Weights of a small GPT-style language model, trained from scratch on English Wikipedia.
Architecture: LayerNorm before each block, rotary positions, no biases in attention or MLP, untied embeddings.
Training: a variant of Adam for these matrices, 359M tokens, 10959 steps.
Each number is 128 + 32 x the weight over its row's rms, rounded and kept within 0 to 255. Layers, rows and columns count from 0. Numbers have three digits each. The size before them is the row's rms in percent of the matrix's.

# layer 7 MLP up, 1536x384, rms 0.0711, rows 1138-1246, columns 256-383
084:169167149126094148160142112130161136130085127096136094122150122129152139163144119129115076134131144147100142100091106136178132194125157085153103133130100159124195076154189116064121149180126108113118117159096196109157137136137093161133124142100153085136093131102161111133149170093158153115069138102157166187218074126143158147088118156092120082192054128116111158138101075144122178146154
107:198162160141102183119153129129175087111123092085109124140133117105138058109142129048186092090133129197106153139123140146108104193101175134150191130162125137104106149131097188125134172118141135149119133083133160134166140121008112170107140148114165107105129165173140093137158126119084138139129155114075115137204131153120135060121132098106126110145121063163073161085099114138112133160129
102:141082166166141106122225163176179146105131139113148199133137110143098155128159108076150106111142170156062127108111190096161145134134117137123118125151162105160120134137169088094074109131155161145159120102127140074078141112083077110179123238105154138138078069148133121134177135117134175084147124162140126123139094180154100100119138105139166177090153098133126162131076177195142132082168
098:085108154161123175183176125149200101143116111134159124113124096132082131190123108161153098121085105165049107194097156132152108118162099092112139111174085101135100159123111044109112177104168180092113065163144128171136167114110129197168127164121159082143118069107095131114193139143130132126105124121119092048114159172111143163109087101118168113173093166125097117122102146169133100055146
091:130172188091093130118052115073121113168163109145111118092135136134164147149134087113130135108139144116116059110046127105110104190123145104092140164046152132080073133101122123123113135133136102159143137149125147201161115087144111137136146106110077130131169125194128142121095130142057186144080187147127131142185127142101149048164110169099133202148145142123112140120133164091123084121166
093:115131104091139192116141118092092089061152152141143104092131126151098084173097117142123102084056116143129138189124134133141121157153084151151185097107156113145120167169135135152113142127128147127079115129116099150154091102214138078150126153156130150164114125112088112091136110151081114111171102143094163133084089184092093200108126140158116108147093127090086115093145093063145079132093
098:138162093184132149156218095104045093132132145131142144138173131191110090109108148176187148149127155137140094108117179158184144113072187111160097144133093046165152056096147083154108153120142134131079110120121133176091145123077117154116183161113126100093124146116187112113121118105161135088126162119058131151069128103170119124114099141104112115090102126187094174147069136125174174119190
098:128151167113137171117092097131078142154159127132126146129119082120156168089094103162093087112132144116086165169214115135217170136152145120117119064146126128104117095127098178078116175118155145147144168124161112181119094115134154143220160164088111109166162065165092111155106145143068143143113103106180149071066129112118120117071199139123120181156162089146102129117140076114106162164150
098:106118139141081159174113166146107065119106132134135161151163111159174143159115083172145174126096120181038061148119137172062075099161161111099171083117153092136143170158102093114152106105114108216112054099125102149173112100138115152119145087112173136155133136071153132152159142167138164141104132109038132141145152166143116114128120163128100151120083096139130079144156181082152036090119
110:142155129131059118133150111116110161117140178087134138177104148143122140161046086135133098127125091138114112116097095049193122255172172143043116119135108178130109144164152142044061139150126131171125095164109125123129130110182106157117127091178098098175147061170131118173098140110152139115139122112128088124065160150178157115144134117104176122153130115074161170133069191090114190177135
095:096155145079130106133192199150125111142126119161168202129114085160084141098158102117108117107046128145144134111164133091138139141155147128095190094096150131134188138118092137133129033111202157115149071131122136092147094129091134099143118099173124140128156158128166107121151154089149104080124068124116166134145131125087099126142202094156110135061163110158173097104138091137113193125142
102:150150118160107187145094044145132131148149182163090177109117075161125132096112114151120124163073072177157184146168164173159128214151083115112065115151100132170134103138143127080073133124107129125082096130093154182121166155048161166159142154144134159142179119103129101150136134133131088109140133107144119039127136114104131108100115144128150076158118070208104133137109098086132127091148
092:074158059104129143221085100116139084121178104160171108164166147076115087112105171107111095125081098089116142140138087215154107114147160140109122102090144112129110123103132079154159134165082199094112167114096140088144074096132142104108127142163165078093115137113106123117144144152104148150115217122108081124150150154154098147106159095158121153115094095113058116119141169084122147090139
103:135094142178092133174082177168169080076071121147160155159105102162163169132156172115169169094138116117113098098190119097169159109152093084041152092087112141141125135095122135149151083124144132173143058118190092112154110106087109177136146128108161115135200089146144104094191153154130172083064124184079076142074120183122163142176081120170154091128140130132099088137124089041125112158145
082:106191152166091082143143162108149149065069181155116140123110093110074117050081145116119139193077075139126110147117090114169236127124123173174121136123160112176163097155131100211125134166095113109094125165116127118200134087125139174160137137126047098102110144127177134137085127100183104138122103139186099127161135190179167117127155142121141158143089139130199128081090193162164125067086
094:144167144109112160157137113132156148111101136135183135120117087059127105140113119149114127128113153067118147137161108114145118146164179064096193142121116062087178134129150103131131153130111117102113064147125138128098119202114176113124125185148195162175127161086122129120129110198203079138097137134126135101102158097123162123154112146164135153152137110106063100077099133133035134152111
104:127135123078134180154136107111094094149156161145116135144148106127149137087161136151079087146102175103140086100131089108136145139122177117096116131086124142070125136175139120169104132193207229146177200157179105160105119061101068164131124137150129125151086083133197091086149118123187079228099150139173088112127134174079165103180132138167142126133126153091161126045171152114119128189107
095:107156087135124107161178146099058187145136152125128053140102157130107181129090114120160088108084151162171143126056125127166092172173120098102188157128074147114120114216141084108105090072142121093129073160113132101161127131110134109141126143097099090105114137086148103162084149113197139221088202168093114137111113160079130161118120144116158097171078118093157170141143158126121098070133
110:055120144109094137185193103121139140142131144174149092042154113160126121140085151186120114184115073137100079083099161122149127167128092199145098137153080127128120099093133103116076164082109061125173154174099150101179119179113142106117140156148175136133106154121165088117071130146142099148097143131162138129161121212102132172125187093100094180165113110084175101101162185165126134055157
087:074145157149138180156153116104088091125122125111154159171152127105146154108113121115078162135091130157120116135080164160163123109147084139147119147116103062183132145093200121103093082146166109106135161128106108173185143086136141176166192134199152131157139149171172132082117113134141099150092109171133127118102115098029146107142100166136119084158123131139099109058127159159088105149130
108:179101091155169188100125068122116136157091154124113145128095124167126161072088116131124124188146113177137113129148126117136109139090098151148144097048103118151148145125109132108111108186124136104154171181109159157086077146126134161162155130184124157090095185060169111156136150135103128105158134142067158176184107150173068072060181127157132109103120146154125135138114202070050078064172
105:133110113107137169109182104146120139158104118147195082133143092173133091114013165122068183209145137163113093078120075088149113194146140132091117100130078058106160153128130153204136186058101129145095116078089125156114118151201093132163163075196097141167136198063151126161119152116145171121154075143141126130199085126144098132113184130122094127125106106126145124092151152131109168146114
096:128137155132132150195140112145155073177154112174183118157122111142166080099113113077149135138059163105125124113114092108139153086135102080137104115160166111142136144111131131160179138196139180119209158133107099133120109157088135130106108072146137119140176154124166127106178112167089103047132109114100158146173091138133141124149141137135134148072074089167062072113164128088103137136122
096:165073216190142169165160082141085146105114134158189131171119113110129072073076140099129120140107125068112157120124174170163166161100109125095145108141175158217114081112130132151114119108209153145167121088149124187091151147113120124179192124175132164098141109086178140102112125105218096179111120083054070113144117126093085124123210207136116163109107133145107106108080166135143180149090
100:157134175109141140148215102123131121104063148130126045103148112122112165182119156122131083155077185155097138150101106162162106166121154089128122122116094091144103116198138185017117102133149175064094105175079165120125116110115052152106171155094172160127055124143157134111137132137102145119170131162105150090101164117130148146144129118149173079177146090112107107087113137117092117128160
113:119168083054168129185138132135135089081112143122154138110137171140169171138142076113133112180079140102075126126160071096116130148133129142145148150191125158150125044124129092043037070120132103171160126153135122158173164130188118122122143103138100110119075109082159104151133153148134111061115146115135135147109131196182122138144188137097107134133129137108167153133130173136076155111084
091:057137141141151114131141205144059138197167154132078103126132137148151175118127095118134137112049155088187100098124112122175112129117133119155117160148105179108132116159136150090116132143085121042170163169112150179124119093102141143090140108111103097190153105077136150122085122129087093087138142148122101098132150083116142093161170145139125104112179153145119136149120123107116098108171
102:130185122091097101179074111124093131123126152076119143084151158126120172142118123125137208112123168089142186138134142142110132087151107163113135128058092085072133127160128100124101064186151143127148109152137173159154133115129115092125156146109119091156169130113183108141110123132186136144121130112123137165184094112093186128163084105180106133126177075148161092184113078182143157063133
102:143137097120103199166104109142070109113136141156130114125103159082133094148084079152139121145163122129116118084107150127160219146113159144138092121134173174113194094134129114110057134127143100083122182159105135142147119096120111201150119140090073077115146109120112125114137126190125130152113125055142132115113107160120166100116147140121128126149072060167207144124166163116127098126171
089:115185091130113152130183109093160160148123131136087108164118082163147101143149149105151200214106113173161112147125135158148152179101102124144124111123084085068128119112154178131116131116077134079113136163108104098180081171116144147177105084124125111114158195114156129156135135147101120132109128143158088119149155145089119070085193188143166127097119062161169062161151096139101176114154
099:107125084097136139125139091142109128095150147127092072049162158152128161087140126097136192130105125136235122140090151141133154162150128125135120111128129104119083165145152138094029155140111128079086202185102107102162069142107077143130126165070115096109134135111166123129121141157163136084117105139149077126108156135135115134129153157154173134156125117068158129113165151111136076087096
092:109117141094115157159170095150161136109153189167081132173142192114133180133094190103177156109116108146085114162137116125137120100085105104047096123091136107110131131152104043120116100120137129077160118141150124165134172179084157141108153168156112149124164121111090093168088159128244178150059125143126128127078128130140119119139134107075142147153117133140111147194093170076124074073161
103:125197177093160183150142111126145166074128101164205158100150041168110115138091154106112172156101054122134111114096064094120131111162129159158218098136104135106197081108116112114084158151073085146154142153185120161153054153111124094177134115113073148088157126092160118132127141211137147087060090158163119142121186115084142130144112196143124153109089111132064103122111131125144137138087
098:096102108134110142163084083127136086152134143106101133152145152187147130161090128115107139153151127125085117098160074147120160147117137086138145100155049092129139101075145114127120083225098110109155157116202146170116138089125129135171092129127076153151163089126117102120107137125079191142170106084192083101089131157103138066118098183181147072141091114094100144097100148091100115088179
101:179064104113126130152140156100159154131091136121137147118124121191081142096125177170117135146082136099144136132136090113144101143187136110122157080116156134135109151195130123098070127134157152125110096092141153217159074141118087116162134186110115069109166152071167112124103126132157124167115143105112121132155124164133176112133180151141157153130147105080181108131171111099106131094136
111:113087139067144139196113127132186137080175172097179148128131113170178166091102125181156166132083128135122101141128144089124127089101172175157117149136129112107108084102175107140107131137118107182168116186143081147174131055148137153201130154141179079153097166113179109132115143124132108101099105138071128162134148116108081176113139136158135156172159078139169142145093196102150099082114
095:122147138112113117079127162112106094125110170103090125113096084113081077119119201136119147084113104120120122152094133154134075196118108162162126112153089081158113140114136094125125097133129126052095169110152092062199150078104102196134130176132190096145167135138170116086135143113122094161137147128170149167163126170140135147099122089168152142114133100122109127122105084097135109137112
103:093132180148100098117177109168092118086062158105201155137119193112065097152175117104188089136168090172104184101049152131122149130106156159190117160162130153136086075133161094156087126144167068171135128134106121131165161152115115138119212149118141144109157155155109089164119147143124110099075137123122126120144167125114124157125139144168119137113085136122162142090143133110115177122157
095:130140123163142115121094095114136092100171135105183124130088058107164175132153129094131169105170101177085116104163163129168159134100137101175127142111100106138156139175115125153063157118161088136115098194110140119198149176131130109150128134089092179060158128127144128129137135190180133087137128244147087064094087121087152116110152162141147059170184104116118081096107120096159098143155
094:105175120103159121210144141133152092124174162100142114178128212090148102105081125094167140132118055112074162058106071135161087169081140169131125116133138104097137156155114100109112147190129044096114179162129100149147117176133099176173157145130128118191178139094129150135112158171157111088145085133114111134140086129138133107127117152143157121134088152062100200105122199149161162129004
096:115202121145146110163137138161128113108108199133104123128124127168105139129146152133139164172072070187159052087120143096145160113120152127157135128157149109099153125081189108139139195096115153082142096113085176172129153087120159115131130135151127058176130115124187115149160153132190098121102106140095163163111175196117140102141182143147152166078075141130144089113147164111119151130093
097:117076073128111136204110123152105114115110139138095069171135102139126136121124107104149124099119171153135061151183127121103139165112049153152156098184158159114122128119171159138071146128124166078056125177101096136106097096051147096106110165135116105169159079133151126141122123131129128090156136107079079129092101172114127132111127119153097157137188121116110117142078147115059103155185
089:115217114125139144142150172152111144111130110151149129115130095116110134116109135152154119107102129136130130153135168055159152135148154093122101135087134102186080070140106149145174152186165128090105100092084116177115143097112079186159184122132064164125144157136135076100142135100159101083093147138119155122124130179127147114113149121115177059103114120129047117104093147084131107149133
106:170121082140109109140160148172125116151140116149182137084113128101102183147095087180137110104157042110096105025177169098177071135117136111112132057127179110138148126085177132095117172173105133116128093161142100106185120125102138149119127148195107136170136144188121112143143180113092136148165117127134068100097099152097118151100172133063145143155112118179147096148155146165095143159105
113:087172194138112215140108138087113048156150114139139117133135104128099099115075195153145135122133161154114115105147146105118125095082128137091126082116111044144131129174203123106092156153150131110158148114091189113128111159166078165156120110168135135137149133150103070115153152121121136091113107127088126073099149152073100094126168139151137135189071064140165094110124157125138181200102
093:142152122139051145107135071115135152102140181102167126124188117117145107101074126131088132128115107137133126087107113141165152130125148146141104143173113095158099090086110102122108098127076097104135141090143168173165137114087095176127116085097126124136204161139163120121125140095117182122116161106124151158143133158107145148100177155145109115116094106132116084139084146097101125155152
095:107110105125135175154148091149070118132098121109096110139108139021144185129074139096107126125133097150109106126125068141172161081097120122203192147124167054120120220139089145180092139134159121051186125119191164176138129115132118098136152098111125192146207088139115143100132149197134076232159108109095100078121063123068130149146106129119166078139157124164169072106093084146138144123131
109:166118133103056114103159129170084081165132108114142071107158121138121088070114137134095190157114115173154086109118077155219133180082114147079107134138158139151059106165138128156092209135139116146133123164065204130111079089164110106132156167145165144109169182119137120207138178165131132139150104167128130147181113117082077171091137158145104107150191141182099125096090144153169084130106
096:088106144152089135122162171104086105111098159058172138142115131133176107112137074110134090137148076153129201101128178077193149162156083115124135170128110144142061040162086160133124158141151105114118166134086121112125132172080135136132137128149106144075144161177176099093198156136182094128095159093168143062115033099128125122097152158157049108135094125153060143135101103179091166158137
111:096160099115135177111141167159105066099138153109194112159154140131153144155166150188189105097148093155111157175132115160137124108106081077177125156155163097126116066168146181085127071136117138091079101149132171126136115100083122112135162130096131062103097132098142120146121154137117125110126129156123133127169185145081129140122117128115127108113125111151141123145144102151097123131073
099:160161191124145133129144104132134182149131168148134169163110175103077172108085170137092186153090126148121096053131123100114156088098121095075121126132117149131137151134177180158083149167155153092147134117120106123153056203148127134165126085134059084111181090135187109153076122122168109109157103131097145107171137081087142104095140177123105167142166098098131152086161088169121118094101
106:108120148130072159113082154113172092116125126143136148108147177161096079163143092138114104128173074155066085066101154121140119133128088123112098117161054109101106130112148119100113106184114119105162127140157177151191129104107102183158042070124145150161100139130125043100154205192140160114141144105130110126162097162075154091123133112135182138104071065055133135160143134095101166184107
092:134168130164174116096137118101150108124189142178134111104140107144107114163148196176090150106115123128132108087128079120155125156124141162115152088135103087084094114131154140105087080157160135151126092085067113196179065141092122096087140131164114100111095204086179141081096127093169172106112076169089101138162162205156165081096134159093140147092178123128113160137171177127105164163070
084:140169165087123118137124125128099125137138076117159099122073151117121120166036132066134094204100127091113129101103145184099143121113101135091191113102135097177120122082173126098159128126105146076140109135140180188170079195158147080131132118148137087146078155115148151175109118170069133155103085145138138124137161114128121123098123133126100114111114096110157085083155148137036183089104
100:123081148105136163160156153152121130119178115067129115106126168129176106096093116169156117120128129147129185088102123139122116152094113078085180101140160107117132162164133108102133139140142156105094128060140083104115151119100127224120199141171136144119158131105132123098179143146099150125107100100133056123055182113073136099152126146128141090143203094207133129101096156149146131113084
081:083107118120101156130121145081068171137090138119096112063097151078148143145069136152139121121134096115203120161170099164116072184121067160106137111120092071080148128084153098132143144122126117055174179169138174150140091148133148108202120122200161123173160128128128131122093162090082130148125142155173156187104122110064121074143083140136184151141157121102135091109148169058109106108075
118:113154180073120157170124120166150097152134132158194077159146097158114154165115123115242151155101121178110099117100131062129130134127131088060142156193157124115102123146176140098095158109163139105133077150138080151172079108133123167129125110202124087196133135140105100050137129172094170143088127135146160135154161210174151120134190200153170162159154108109109172125146163109169122160146
097:170128123130037141174125140101137090126123134077126131124130075137203105112153123170133153132110123124075064150104186141126123155046186121103136138096138125163172098067142047164117074161121173134101101147135129168182115098152137142089139128179213137147170150125137133098122120114132101128069183159084097061152085080082097093108166150166163118102107126158137095169112142103104114126167
093:077139145187095167132117151118138151099096147109122170155109064170124096093066111175128165127152173191130117102086133120135142117154084080061141105132150133124099127081128094127079103161126184131152123150136134169079123118113094112142150116148131125106123144112110137096167147146130158162122158123074129135098140122118145105115090120113182192113123116228140144140100148131082152123168
100:143082136099079152136138138129141103118102174204092119143046086162114116101120088150142144193112153139125149133156174131150217179096107186133093114077138066084174147097172129141148178114132148122126139200170109113081136135133144118076121158148158127133133118082125120108139138167172102100144092094129123104102094190138158107189104125205196157153133128105159149187085172141095156063085
088:084160160126068157168122162162123078135113090155103121117098112118101112117149174159147090114089080139186073146049120127183119133094124149192118132127095139094156116096152108178178090130124114078090156146134080225138096128104161182105123151177108110134118072103105101140189122204208138159070113159092112083126164141098146129161086125118131190135138149133127206115122134171078140143069
102:157081212131084100125135113151162162152092156074154114109068089126128184106155142096096127122118116115064072132169148114138150208130116113148179092086099141184104118082164144151108111094091171065141105177153139136114148094125172167122149158132130149178096086107182143122074178134089163181135104111124099116166134115133079111102138135154107167088147099089076157143052153116079159154145
086:121110108158068087170152121095177128172079139130081161164133136170107113116111160092112131106109191061108092125121130112155189161138078175107103100084097144156129129134120141206178133168111168150140147160126142157169149173095114120129191094148158129202103161150152091090179166106153072129106125155140093098119156101136131134153193149177135058110084156150158096155101074139129138130142
085:110081139068137172167186084176122071123115177185133143167113170123104072153130133120174181100118113117046121135142158183129078117126152175163114158160096113142151127165120072152141148082151122113101153124139078152146158146103142147130090137164126067163163110162108104166147130118211169126099178146103122157127142157159138179111160154127119126191115152183181145123141134097148142083111
100:114112150105154097090165113175198131136162091128168105126124135096136127112128194142145127138133138173136113123140148077101153213112130087140153140124089081133108145104133082159111166159164141159123179128173174126143121145057142192118140152150072117148121147120179048105147087142114150111088096099104134184192084147176163131136169132151107131114139138108032140114161146151129133140139
108:103089143121162149117132132124226101148171153155140146109144092160163158134068122118122129114093123188062119119112081170135086100115179148123145085141115182131158117079185070088121116131076152096166090134139068125149149188120128196143107146183127135125140189142184124164149123163168149116083132122065067120115098147146185121129137195153137109061160049175122077179123111108169139107138
101:176090190094117157132141147102169120103100139137082152119131160141118115152134145115163098145104131131069081113120140106113117104091136180108155176113153126147185134143109106119133079123162184066157134152149163160161091121131113170116094087176091109152114120165117075166058133174150125150136136211073073109160165105091142068136139104115147144117174124101134124174074171106181078062142
111:133100113120090175124092118161047079105106138077165094159127119111151148151126095134117101109119076189086119128098134138186162119142170131150110173125117172133138131158220096109089106121162183089158154128090191100185080125143168139106131158180114113177155123106119097150147177222119165109097110108126091122150056152129123174163116131139101119153145165116142204120109138138160117177169
097:128128157200104161186107153094109120115126160164098127132163122038135175112124125105120101142110212168121154135121076088150159145137150055124104112144186166121135136182148177157119095203084158077097181174073141123158154084176123098129139107114120138128127064100095127126072152096150126077105120136034097107094140132119152109123083156118137102140163122155120109107107155156098111158124
098:144130113132090146158106161148169130191132092151120168124115099110102117116113116129138100073135084188090099114058107172124085092176146138130177109117208133125092133147114091085100127131134148169178052048143112209110130078203134133146129170119165116147113150114105114168122158133115134121107125125112120143132110183127146111112147162102128181115123098172086118111133133127134117170066
100:175159146084130075106154066107162138134062148104102144122142146112121148107058140091121123174113139147153105129142153165122136107132092180128132113140122144122089094150147113157179096149098122100156128146177127066123108127161142132123148114118126104140103177152132110110141161114183087134115120126102082075157180145130144158117170140210172109164179106133198152157121163129085106072171
090:132153094108143155172124142162142094078109158049129043144126146164098125142136130133133107159137182172172144188100150164153166171116072144182137140157058132063088101115156127152115134135179124127114111147189116215147123099178144229146160127147097100151134161143106138149169105179126177201134108093114121117103141082065129109094117104154163173160145126154163137101097135162094074123172
084:101095181122105136174138100161104098160094107091103151067132139123153098131134153175104146109064202081140079155181173069114167168114173091130198085146155143178144089144141100152168124104141194119102144156142147152146141118128122150148084064154138087113115153147124132128127122130070086124115107135124125079168149124095078173172145171148099058144119140157101134126125116115132185093098
105:153126113118129133117131097154127052086127137106090158141090131182072097166086183125185118097102112143082122031091127125087093157131177123065167131112137061199153099123133097178112152137116078151144170118146100135174144127115124167109182106119122127151194170116128092218084111101118140088127130227150135090172105150176052078143135122111138104124149091103144139110156195093106148134116
111:121137165090133126153155164161138095163088110121072129164127112086091099140161088174113167111147118144144115063103132150164106131108165181023157161157088106118079131128151127151160152152099103152119109103071095159141102082105138125049081141189157137138117170166127117098120197162114151112121159122100132134171114106118093123097212140116069119090107158103162125144126155057154099164094
096:170134105113105129153188101122087098076121129117206093101123061135119159158171154139093175135165047098066090113110140182151188147122167145061084140127133046093125137135120124137135157107104143092163136128130188156170092128068141147078154085132121146147106146125144148157091150141123138205156146113108101099184109106151198172185080143148114094132105148116064100115130118093129139123169
090:095155112145127108129142137142098153205088164129129138159111074168123083082107136118050236184086165142119110116163129140130169110148131186157025119160119080165130181141084147153069105096070101160166134123064168148149170187119121138157126103128061136160160096106137116066144112134184182145119092134124153105156135136071144177124165165176130153073155173120136123149110079150124111134169
102:161123162126055100165138137083078057126085113189197103092079156142101136126093111090117127144144099103200177111190121159095136199115151159128093109109130121131136148090110168155087090117123146095149166128149146146139156118153113168155151111152092100163151144095155100092107116134191130168148121091085066078122173091126110089117181118234134172159159100148112096108100094086094141148080
098:137163135177100147116102139130119034069103160117142115112086133135082083171070178121152122104118185135128135117065135129132081122143150151188177140117126077146171079093136148137072107130070172114106095123141082145167072095159093116134160112116125106136102131111167087131151119132131091132090137163143150106137200154146150141153177155114160115128090123094146130127110165066193165121085
109:182122101187113084132160112186123164166112174209150164144108094173134143103137130120128150119120077118102083062143115155138147154130185173145077130155160137194148106052130133176098151050148138152172143084133175128152154121070154135124163136142123088129179070106209123158132163137126155193144117086145066110129144127183155144128141131221108147151156137166073122122134069142133115146103
094:177167112100160124122190115120100131129114121106127144117110163158137132106166115133152123112118194159114064090124120088075107151091119152066112099161114112129101165095177122106109145122083120124169128172128173156129048150093111147129084147153063141124104146076200088122122112142109215160119108141131088120218073117143125024132131138113160140053150089149152069148129171128144113115082
086:133144133113152151137101108074147121201238107097177131141126060178099117179153147157085157153114145140141156118103104127132128124118160163062125135127158088092140100121158112094091129106109162110128126155128171167191169106128101134158153118136075081149172141154231144112114107102189164157076087067056073098184126165130115114140188165158133116126123061102149206131136115137136184116129
098:111109212160132145142153099087153153152111165089208112177155156073108139149149135142159050146148109096164111080151141133157151139145132142101109114169117106139117062127109166120140117107179142097131101121133084108104137115134074255171183134122163149125159189093138129193063124142120130115160139120039093121142212129097132150160101135117110158112135141105137156120082143175103167129107
104:136138186076121133138118134096170102103108118134123102069075159150091051104139105107135118161113125153043096156107094148121150174100089108129183136134109128159142149110109182154092120144048115163160121130130087142155125077125138130154118099161079140137151135152103114147100157095142157111124092135126167116182190155079187084180115137113144120141117143045095127133073170173064097098089
101:132133173127144153136130153129150087088104138167152190125161158102099080140125082089176157100101129123084147125105192143125148162148115130137174115092136143085139149131122101092065136169102073139156115131112132162133082111153112093127083160132082136189123131124198125098157141174107133062129101182097107011122146104130136139126109102145160115133118100139169117157098092083148135154134
104:081164192116156154134129189216111137120155131152167111128147062170104098163155074171170092159144130159132144119144188128105113151144110071104108136124148105130113152095117109128106131178117139106121126179109102107175093176093087130126099137081093160133085175152166110100204110179134147069064130187125115117116148169110094076108111137157151144123219126171102100107146158148096075162195
104:109147173121112129120077102132064109148120129131222176092100178141070135151100091139146154156150087129130159099128151107125141136097121170155141161132088125126118158116124102136074141124132171110091125180149194112171121119084135060110078211116104164106124116079182122094087126153100101151084063137147111140120096091104096131143130128125135074133130120120121135109131149124115082089139
091:065171178167105188145168129136127105116098149109160104138115152096149136082146084163159191138086104133136138161095078147123145125154149140185076146129117177149148151148179096159166103062110090124169151120160175140183112108122102133122202149117128161178110142155107128119198132173203156107066117112100202130159113132125136149130083128175118112124107132119124052157143116159103080129089
090:147123144168114129120159164184124148112122158187143139134122083141198116083062136101187159162088123155158088158168178154131100203145147167043133133138185136087138184117112169138130148089112123054149137119074138116173176106041103138155171131088148087144179087194163113094169150152165163138167135125142067140109128132149119126088118085126106118138102108128115132154137119144051127128092
096:171112085154129153150134132069111128103171112115135071122157052112092149081128155065132113128121101096190125105126139158170109127108132117142161118129095097147143082184130110159061139151145099143118200100135123195127153148145109113189155152097146100107171128172153109114098132135151082183108130105160117127102221063098056134139089165150120155146110121150182167059116101160110145079140
106:180128113105111088136218110115164165146117138099124119169191113117131172164101080106135109128095126149111075146133118170102145129145142104037131124160152206148094130138183144092141082116172184103142115092128144095105109163151093166157159131197112113122130123120128077139111176130098116210174094094138106137154108032175125094103179137121148125083137122161147093149123098096092093123137
100:096103140157053110144157113155135087106092149124117110170080166199134102054096112072183107120104109130096076158144145096124100197117127198097112117090155102101149106086101102094091167176171137126151157107138065141208155153134148126126105105152133121151202171126132097105113166170169082145135092099092129165127114152165092094094102139148145167102134102115123154087152120103154168119132
101:160125090145084167111208117114170093105122135184167146150125113170144125126165141095125172156131143136158152114071082131124154107114089121117130127114150129145145153107128146084132100125080146109109139146169100140186148171154098122163110122185036166115068175146149133100137107110091124108097095158076101056174122187141179067084166113207109082079051120134085169135185148124165108068092
091:135161160179080160111168165097141153140153140096115116166157139059184094081088127101096111140101181099170130136126166136140177213120150082096114106132147169131135124127133132097140077170154161105138103126124136083127133086082125167104174081108118128123136129088110109134150166169154106099096127102091116064128094132152134114134113176133131122130198114067124131167099132083041096174104
093:146171120139182141111130133089119121173139091174160150190157101127107083141148160149125155135080141111179088097090137203115105109127136114078168116156109139155124059115136137102134118089141190130105169121066093171121078160121102118179090098201186111091107183108167120104159160112148114169123097113147093139102180171117097111099107153141098095128055111188165162110157109120085121089127
108:119147142124086141168116200171216119123138103095132109142093107093149036090152133144159115114128145113135172147132175174189159124051111154149103164113148148093149140151164144174108065121144206084157139101123164077153143131132090137102124150122130138206162134114224087151163115179108166136101066130099076103101121134114100051185142102160151103131122110078101193148049090069070101122150
109:110098151092156134161148115193124051104090149124137105163126110084132110151126118074111095054100047137105110103109141058122127134136158160113113087090152109159083139123138121067141137167089076149120126150093099162117065069131132122140174146124161164138060177110115106142129150128142114139113163167122113104158196117189134149118202152152153149143122120121157159102101133125133050162104
095:184143128174118169081119136152134096177156132092071064223141124123147180065090149132141128118099097158124104116123083146153124144109074103130131123115163151131133151124107120112097157106126172060093120087142175109080107117092145169160164049132112113163196105104141130115161098154145120143150094137069067090150168162145102122077086111167097153095154155175115103157125138120121088145116
098:111143123085147182095125159231105060142124137172117102122171135137101052112123149130045135177136115150142101087079072206090094164118099139150112051165114149131137093122119123181086090165061126125157134138132115116097079133145118117155143074163112149092118139175107130161125160139175080109108057177124159138133208177078061119138123141164145125123114096161182163143124175137105099054108
097:121108122102163169187080188147117131110141104160171145133145114146121147115143098143157122087130086148182107128127122144135173128117096093130193118108112114068121158171129115144112104151081094123120126153132113168123133083123143161043133100147091105152103178122127107101155125140157168078103079121070078091055062207124080138077158174140125082132116100140107160159097135169154108146139
107:099176102051160190144093133147124174097128139103211145087089180138171084159073158189123170120130134106132118146118103128093130156166141153131093136168161122138149083126108089109148138084148174111146092121145144138084063086141113086154172121142141158135089147180129093144105126173119145099098141120138098177083180135097139155136123098118159128089144121155140165142132144169138118148092
102:079119103102155199168056183098128148143134134117138057108103128120087107119162125158124134128108144103113070076130100114090135139119144135133132121129150140085160104106172082126099186140170140091115137119148075209163090058191104144130118205163150179137148109124112075161138132174082132132096125178129155086203140153123082092117116118118157135108145127158132134142150178097128035130115
098:122152142117078140177099130158147100075147117144128133159137213128112081129149135050156128112164120138081135103135121144089081182148152102161095128166181125141076124105137102111069103089065168130223147112177147187112173142131116145141118141093096143199152137112098098200141104122179100080083180149114082093126139183101129138096149134163168122112137114071161139173114163123110098134164
099:134135206075101146095122151094115041087160131071165099148129102139154159149135062106130106144091137110121075135117137112165092119189092148148114116129137146086120172181192125107061112091125187080077161133160070152126148156147099060224151134128117080113103173148140120107217147162119090094126132135073157110067104126130124096155137137121143068132128144108180170075087161145129040134111
103:073157126121155123175158092105184130059164184156163104157069145193113097158143122143209138096117126097122127144146138129172097134121145128145159122132135141061137091091174105144138131105153083136154118142106132120120144114162162166124092128180111109174124154087124123140115114124135131145133109131060109124102100125190137122146123164105150126092194117041153200103152100169125163117151
104:123172140132128145160094097115121135112114169124157137112175091171092181112122119039161175116106051164159107105116135150117115141156115110169180167192178128142157105138162180141067070125102108093151168134112121127154080131138148145109134172079129110163140122087089101146095120172058133162107123131139090018156201113091136118138201132126119178085100073142136123125063150135116118094131
103:094194152189136201152161178126157139155140137163192108119178140137169111195124113141122111139079136108155122142049132144111092110177170115074121124108199089147173113074120147072135122156099126141169134176126135176155128106123102109130087158115116133162107115113134131149158124125116126094111089114123121117133118187082118126060186142129088158138134114199163105223102142150147151165136
090:131107149111079126132087131121063148151118141089096117147139150167141100122124091056067121221090128141128094121163080088154155139157110130174142082084135144175137054190163111140115105148081210100187133125153230154161108150136139110141081125184130104161129139112191107135124113128105116112134087169094083114140147160156147102151139164093172106068180198156092119103181122096090170084143
099:078129103168157092118181159148175115093111137154117090084093127141124163124143120120161146165104104168169095132136122105137136119205135130126133102103125095158103124092155140162140186097136111128141211142158117168133143157087134132117125142102133084112101175168117124147104111132091159124129124186140092142097078136108116124176183145140111121128195173183121170104095100123088092047163